Weights of a small GPT-style language model, trained from scratch on English Wikipedia: biases.
Each number is 500 + 50 x the weight over the matrix's rms, rounded and kept within 0 to 999. Layers, rows and columns count from 0. Numbers have three digits each.

# layer 7 MLP up, 640x160, rms 0.0613, rows 562-602, columns 0-79
474475469476487462521521479476565462543437579498439556455465588543508490474472467467500440510450462488425500552496434465462456509447469425422469526558524509515462478475533586463477512529629504475488462494566502442420479577451395497470500554
535484435480518429451626617578466493489511491436503470542489466516450425572603448455517533424488587478537514569404584516418540507453557482522557422495495462542480520497499527417442487487463509540488450526507527481455503638481437500561504436
463484476537554501496511427462520517525612438503392448537521558503446608497424532497551534566588509609558503477542480508495461469509419443533491450516534405535474475485439483498587505464527538563544474526503494481516501530453520573600648440
434494514507493534517444531502526501508464405501443563496532507486612615457486500569558469443473546495532478467511451580434451477401464515466466454408544505489468527391561556488533547532565464505507529475489537508488468459429558495554551560
470555524457578537486525455464426523563483408602546461557560446495445536453519537596530485428495491624599455502462562495532461500514501499500618420538535514563468534502528453467503436462566531472559410505535565525515479557483483474569531535
461473435473483644508537579433495402509482524527542519540561569400594573507415471480547556438541528525387455533473540501542487544508487442505471471525530533569481571536454446523525529390521526511517572435580559467394430449451540430483464422
513477544500536436527568579463502445574577462581413416563502442470507578521514541502500574481555511514470469531557480509494484485454481500457508456455476556511463528524458531500459523406533524512462535465461489463552511547539528547537574412
435611514579591559504646535526487577472521430504516379508536535378482504435568482447552534467453543458602481526571576540538534506476449461460495426458467575457431426502531398493413485476455475487471494527492530442585574541362482441441466449
465431445594596524471572503475514506573453585549426472526638542557581437511467522456496535510506552548506556538500521484464474506540541473571463487451463569553479554463558434450471557485394526473503496471440563499535438496494490490469538499
456443478522473550450521463552614455485523538559522442514509554483470422437517468553482553482448578471503469524612486529492519578430442533515489481523473486457520556496508518490503510431566480555497596353493441560562497476524458531524452498
504484479498598459550506500557443529494562526467518448466421561472471557516474528465493468496423593444552515574375467595478464488576452444622532468529507536560584534421461545462488549503425538438483478444485417460516485504515502543534496444
476489497570444495519488506542485557481576463552467431487508515475494476501518610500616576551471491627475509412467502532394562468412563477474456496646494372572545459633509512454538493521515511452566495521382515454550409517481507535515580487
505493464409521477568484524517498587458509421489510430500526479554509515541477463430477577488531540502564609527437554593486589490483508454511536494473601527480400429511460499400529511387576418470547461547545572433432517476495443489518549570
484487462445513524464509502513525451488547481465510515371535585616415481490424502537470459440418521565483596530507486468383507504546488526510549545616492540540458460539460561450577440448589507584537481488436484554491382492519501512451519520
539511403443498461457498507485507435464492552404509514486501507536481558426551557479479489484444511485398540506447435506427511525400462463444522481497482609513545495454510566557453491506568470502521538511489484467564461547613544507500583470
438576454481505619543453522477479492511456431549470513524508549576511569471481502461469548496480456514541490566461493555463498529481492472487588489570521548484402523485503499457502472433540473487534500517480494458514489459521468487494637444
546503476502557523543489470591542579474475413475552490461480435586603455430479411524475485524496510478471626470468365474483426529510446504553494486483497526443481574496456403500543532543650474508489510563444388450534438474481520449514448504
506469474408512466457512508523503534615525525618439435503592571543597528482488445527386558446476509483525421518466580466531509478521503525510538526497492536531479533579526571506472495415542470546545634547488513510589548479599523480466474473
510400443515537473478527419486471452520554485531529512468563433566530572467462488485445418493442511564551479508428495450481435513487513437481476458425515517390488535489520530453558488453481456496432456409428519470529485557522468493478486516
443550420533606510375495534527509540413489477505564489494441483557483514511424575422481452448509449536494550564467477489495419521468523507387515495502524513532527574551475476508517456545545524509484526511522438511513439423364473531522532514
571480436465568489513462529557522586460608515460495438555522469471474513553468556601469514547462479597519484635466549582532555496560486532493530428551544470498530491544562493424501501538530479436590443544481469468484356482537497399531582514
516444540580570533578490465513511508538556515468423414493497509454506525513472509540521483568491494490526509541546523541439575524576518482459462466440451544445527396574480562450354472494454465474501473474500588487510495502505529462508524484
499545448566546515521483479520533444498529541372456462496474487603388581533387525564527510465502548637585422449573511474475469392459542425461483441477508541492437489484528563454453521424499519463351441551528569399552474455427465509417420432
499369510495537520516554503578499437471576520506566408473597468486473437488595574587525528493511437539549506586477549589586506392538469486515522509541480498485453396493396577457524471470619575515432444551545572445512594498578440430525439393
571491393567551537480496526517550487527420527501518419524453498482480560487525515499443504492457539499526525540471453629511388452536474467523538461464502504414553487480471476552546567427535476530522495485539560565513541576494459502560455528
540573538496574440560515559508365408464438498499480514502534444547506556425467500478556496494600501571467563530436452559547429529448416483357498509549476511478451451454581541462531584518425513524527427458597480532434518514526493464504521553
519428484495521568461572480511438471475488495572477508520487479455475434508542517536508473488436581533478497478527501462481484503552445452441478474432547448453477529519594560487470534508516593512525404437555553514414465579559419533488518439
523544452587498535444457442457476496505470442565531376532524583547503491502520477512513575451527506536518504528478579497317578451476453446576460450491540452507389561581392556554520431395544440523521479549483557467585524520452406510488503459
556499543493564525473543469519557482491537514375514463526444524451473535465470509462589532519497536536485504495476446539463436466582461513461418445473489494448569470447389437525408515490476540467465562495504576535474521487435461336456488425
638489404533564586361605453556512562559572502553422444509475538436475486514519438509490435491521593494494382445554452535440525579437467502486565456545535485422448609502536456502477538512495524409571435466580509385531503544481471435468468609
482494550397480474482441489511529509538394443578568433451559521479585499411459370554582572454574500465448536543492439542445552559509504537491492543505507441509491516500515601448461486474544449549531559521422559465533524470488505485494549535
528480579496458553342441603469588471514423503500503497530507517524497443490476530606605500506431541489513364501456564537515474532487472538521459457482476570546535505409509522409415456460532585439550634550438449535573555506549447587523485495
493508503521529475482563444453481510611374495522414540502569546448446612523582558477447463488493517407452467548524466529506549520518516477455569475522526507469413533534517451473496552536495597508543443515574546440520418524559421522474515566
557529529543506523559381472458498546517550547450540459565503402474570573463548517529474573479512495529408537574471477501481454495494475489465617477477536469417509454443419499551568443481451523506539429508563485386512556490545531449505605522
464555466495529478539503477509462485560470497534465510467443573468510525425452476501501590435529503566470482506554595571486538581446435391550505534432490475459515608571486461431531558527423487482536582480460479468449523440534446468441571562
459380493519524507464410450559469551583516407479507579570532519529458513524422432379481406470459498384536555512499524496524460487392509518477549476494461430505489453629419531575456499504494481548541440470499492505529459489476485520510459515
495476408440544503540578438500613477508519542509583409610499532501537543513362515477526570457500586510515541509404468377476433512542474530401559426455470472503556516527611468503454532516580467471494494450412535510519414454528519529468490505
396487473492485486592515550588512472565482503502495453437437430396516527522413498480443523541579456453476540533447546521420448497535542423523465387452474517505466463430462511487475538467546475575440525455465542575537485543440521421580532567
516440399535422485528493525490544519446531529579498565432468454473484493538523468433514496489579462566579563402405435549591562506508500430442510467493447458476450559501393450481540574472557549544564459523435456481513531533388507476532558472
425591406491468501535474530576344476450548388514476449563590487485460510508460445408472437463403517491589557521462502532554511456489523487558437484477522554485452471534512552547555543419578511496539551553518457562466603556490470494497458371
507459526546586559492492500485572476565482544491557522519484386515529491557480497494620530540516498510488539428501472536503546526495487491440475496548476575524504501565506570426424498504489576503475600513407452571510491545437503506539555554
# layer 7 MLP down (transposed), 640x160, rms 0.0294, rows 562-601, columns 0-79
647500514567557494515530476487518532543490483464419516511500534501509519522488486537462462472587460537511514521459506524517547479426444509451543498516458462443523415488494459530547443501508492519486466521441527535464536485469526461493466483
469494354497502507447534440506514525510482487430458579548407433470512441460450477511452579523474456606461375622573516556469520466450555558437372481563456579437559562554500494480435509430537504523525620448505466488503556549513502558518619519
488504554570493429629533488539490383510535542523636519479500536518519411537547544487494438464407318371463521473580462498541542504601493614534515475541550507480554449546538547573472540518473529459442534456408537524456501420521491587574532508
580500527535431467487456503481424539503568441534514565514590531502448489512547587539524531517544562517591531497474581481491475513511561548555420556491462526536525523453479476534441537496440498571639476567529512472477549451457479486496401444
534448533599561563547456484455570575537496547481671473577455466464545524547518457532510466513455417458536540507506606583514573483568534537519525534496520509470457512446522504482496488568497431422457520513435490447468558437529450528568567424
504589522522519536587500491548476573566586524533463487536602554541558491509501535485558539453520511501579515509433559514441421476421609501440445527607527490501512469499556571421509417461499455547501489453482514452465525468517532482545478453
494497477494424506504512549570525557473496593594459457475464555401494479475530478447549511556404438479521504491527430386506453484513512452487530525421467482504571476408576534445584403596526391541474475347543591541529412470527424404516535568
522417439489396507555475468453529454540355514470513450563507519519604534516388457524464507496521510460456492495534482471473573457456499584464533579487594539561520565509477501565477441518608531504527489515488505517425482473597550495462595556
492514432458445576314462564578560492433566452480482536472557352544464526445431486520457526510490430467534508488497473359494549459439505508585422484532565498566470499508497486612474533504500566518477600503513506486436474498476546555491450481
506582437547523430513496574523437526499544381496482607491533533429599475582476480363477423515480591452500538420470495498508382487547475486509570474469494546492465533503537494536449499543404535484422436551489561522440538417528468473563417480
599523525485454490456453625540553393467440499454525624532526477564500552491409406599439604530474509516554449482551418430423441516546514444551460470525553568553569475459573501499463466445539496473472493477553482512515545615501456567492558476
588529532437601487448487431401615528484513536443433542491465538585550496417491470483534465491547492514523530489411476508515526464485592532522550528520509521477530479429608509498500590477500535488462480476359557523471564477477487551406553498
495523450454499358487490405473494502461473563487419574509510495615511586540508520556427544466541497491507534466515478483510500542488401438523490480441510504480563508488455458484480533513504517409501500554478484498419626437425520447560534497
536483534568515554467520531418462539463532555478499539594448553543501413443542585549546501482372492500456463475526624499509580497500448501510463570467423534479575497360587453500436439476495498428473506591444508575488548523538546478532512533
561489435498519465555555511488511544594438562497485517536566507492403544509533480583501500575492527528566447513466477437572445602509557494502526493534448494517529517529546499522453512552482580534541541532538472597479505394447527574496462593
479546485470509509398622497471506519393539465521513444435465444406505458483501580451478505561491561441538496439490512445494569528490434525505444480466481430480549445504413471565475494430518439478529457405483487520459510453414508544538512525
471525565508500521490478463419559489441525437399484472452481469435495478566575485431480604504567529518503573566510494562509610484493465484594511551451427434404519512508498509390512449505428434462506515507537468565432487478447473509508519527
386504441520483451563494552563458559477482556428469477492508490466432457469542462441508610539420457494616502500508546475315481583520533426512464524513506446527505556476455406480499525444500603499485477474504564502483567493537435509510482544
591547423443421555514596490584520524525545511464494552441443506492538436558459465513547480489515529459545533513534447461505591472451492470494527442474502446564498506531435462544538499515468500487464534519518524553439543454472436516479455597
519502467403532448516524474519451466552435507474491465484457465497553535502447478410554537566413610500532406485473504574454466519530470584469547456468605506443557568485480494459552526420456442489481501526508526435519439560517525495561538571
480485467479485514508532488443496555424506511494473583538555362568472433511494409459408531506453420472465515459480460487455511479655549505557513560589495458521443557535518525500509428484572395434557459508453476492446465546576425525578564463
417448490494489487519472487570475470451517590457509448474494470672537527541456561481437443496538403522489429544405450533509496495573537557416547597480532542422455546555493514488556479506561509476455528536365501502608524483513520499464450439
476546418533586454467556514556509463514507481573502561558466457551527550625417443546434416566501531586586440433536611421532453436461516423514512483601526622610519432437540588446425509512488591410385486526506509452508518397492473454472373546
538462569525462531557498481462512498451577472517509555542520649451482426502476536567486599609495480504562460551395551475652485436410471570514502646516400530554529488451411559473507468578526501579437430622620508613409557486563334469461534571
501511495523465471478494391444418530492545451654465541520475493441456486574552498489401459481453552488540491476490480496483511517505452563456525558484491441560541469501537469555537434492365522481554614525498498468503450471536526465492455460
484502444516446510507515435525565591604554429461500449396429566550531409551448516512476516500441514494482522476371548488499562467566533429614511515446467458560581511516497430530475431512523504440480486431448505470633546423476543538508455454
448405306567444498486544447522553427472646499433514439464468489577543404525541435525600515524417597345364510440421468472443454521406509410435452472454601462483570601559574480496495634516496478470464414368537480445441524479516434699389600473
453444475591542502472460575514537517461456471454437454412406526517562626488503434416560469509519496496563569536584524528461527561525522467620547440611513412506529553426404469469515484489431491454488458424498408516478453555453526564397445507
517459548474521530504459552497543378425410488503560448466529464504500475508530504563522500552470370458510538408540591480498450501498435557560538517562475488488473463488606482575509521558559387497518555426445561478552511507564533590553491522
491466453517416502412570441487439515487493491538553555558498482570522412403625504459621581513462530482528503453502502501450456505366547518530537502565522460512417437468567420521587457654508520448490570416549499549405629541512535507517522572
547606461462497453494540493451461594565560555509509575474498519446438596518566387492510544549562516508459459585472459510555572507499499467509533501504541446571514455606437463499509500543361518517543532483538566416539539442475490564450625501
553510473457538520625432437543431511544443530410513500597471479520507464461403556451506465521526480493524461498363546564475365464505523561464523496473469456448413549597490474558545511505490475435551476433590481461632557559417509587475523509
480533494572485523517544472546444486522415492557482566534418592508549440467475450492587494507501430568506466434486500523473469626549464488529450537467467444499483474505559470427505463562448515507580455427508519460548568525477482516543530505
475498455541541507580525368501567369543578537521502482520492552461543432485546580488561458482507455433573359443493472531492520512459481495581506485461496455413551461480520498507577408434506461561536564540481571433614443486438460542492537491
506530531488488453522493559537538475411547636494458540467494439466484514558586517488569482481511396504505511490441531457481546458492535537410497481498469477541443387472430558467515438517447422605448475482524456462525464593505518506479513469
478570527429516488541534486418523578521499521446462417563470504483498568506556489480555529543499511540464409504452442460584475474529618457384508533508544624528549562385510513541446444452553504518489496491507565545552494459565497501521474481
448487573494434505470613510520466590507458458527508591472462506527434519514561463547494533567482524569540523455609501507535504514437516433455546533516551492547476475502438488534564469542452586505458513491539497531512478514603469539582489534
453574529459547494527533549415486577489470549561423459490383546450480530564526547559513384536519553461519615545500535527517526491520462464620567463481451396524453523491520596508494592455534563493402532425424541489564462529536442568515508510
410520539506568454545493599471470460510498523430460491434534526465425475465363509447512499547408453440508410420500458528457470542614464423511494494481475542486492506462548568447516510509424420496548516468601559379459464458565442478538499514
468498440558475339503478479424570466544486469481433530444422523519564485483436448485496510519495486551488483443601392548427512425587605498469463531394501578444444605394413542444475477457494467497494406512534501529515473508538482405512445530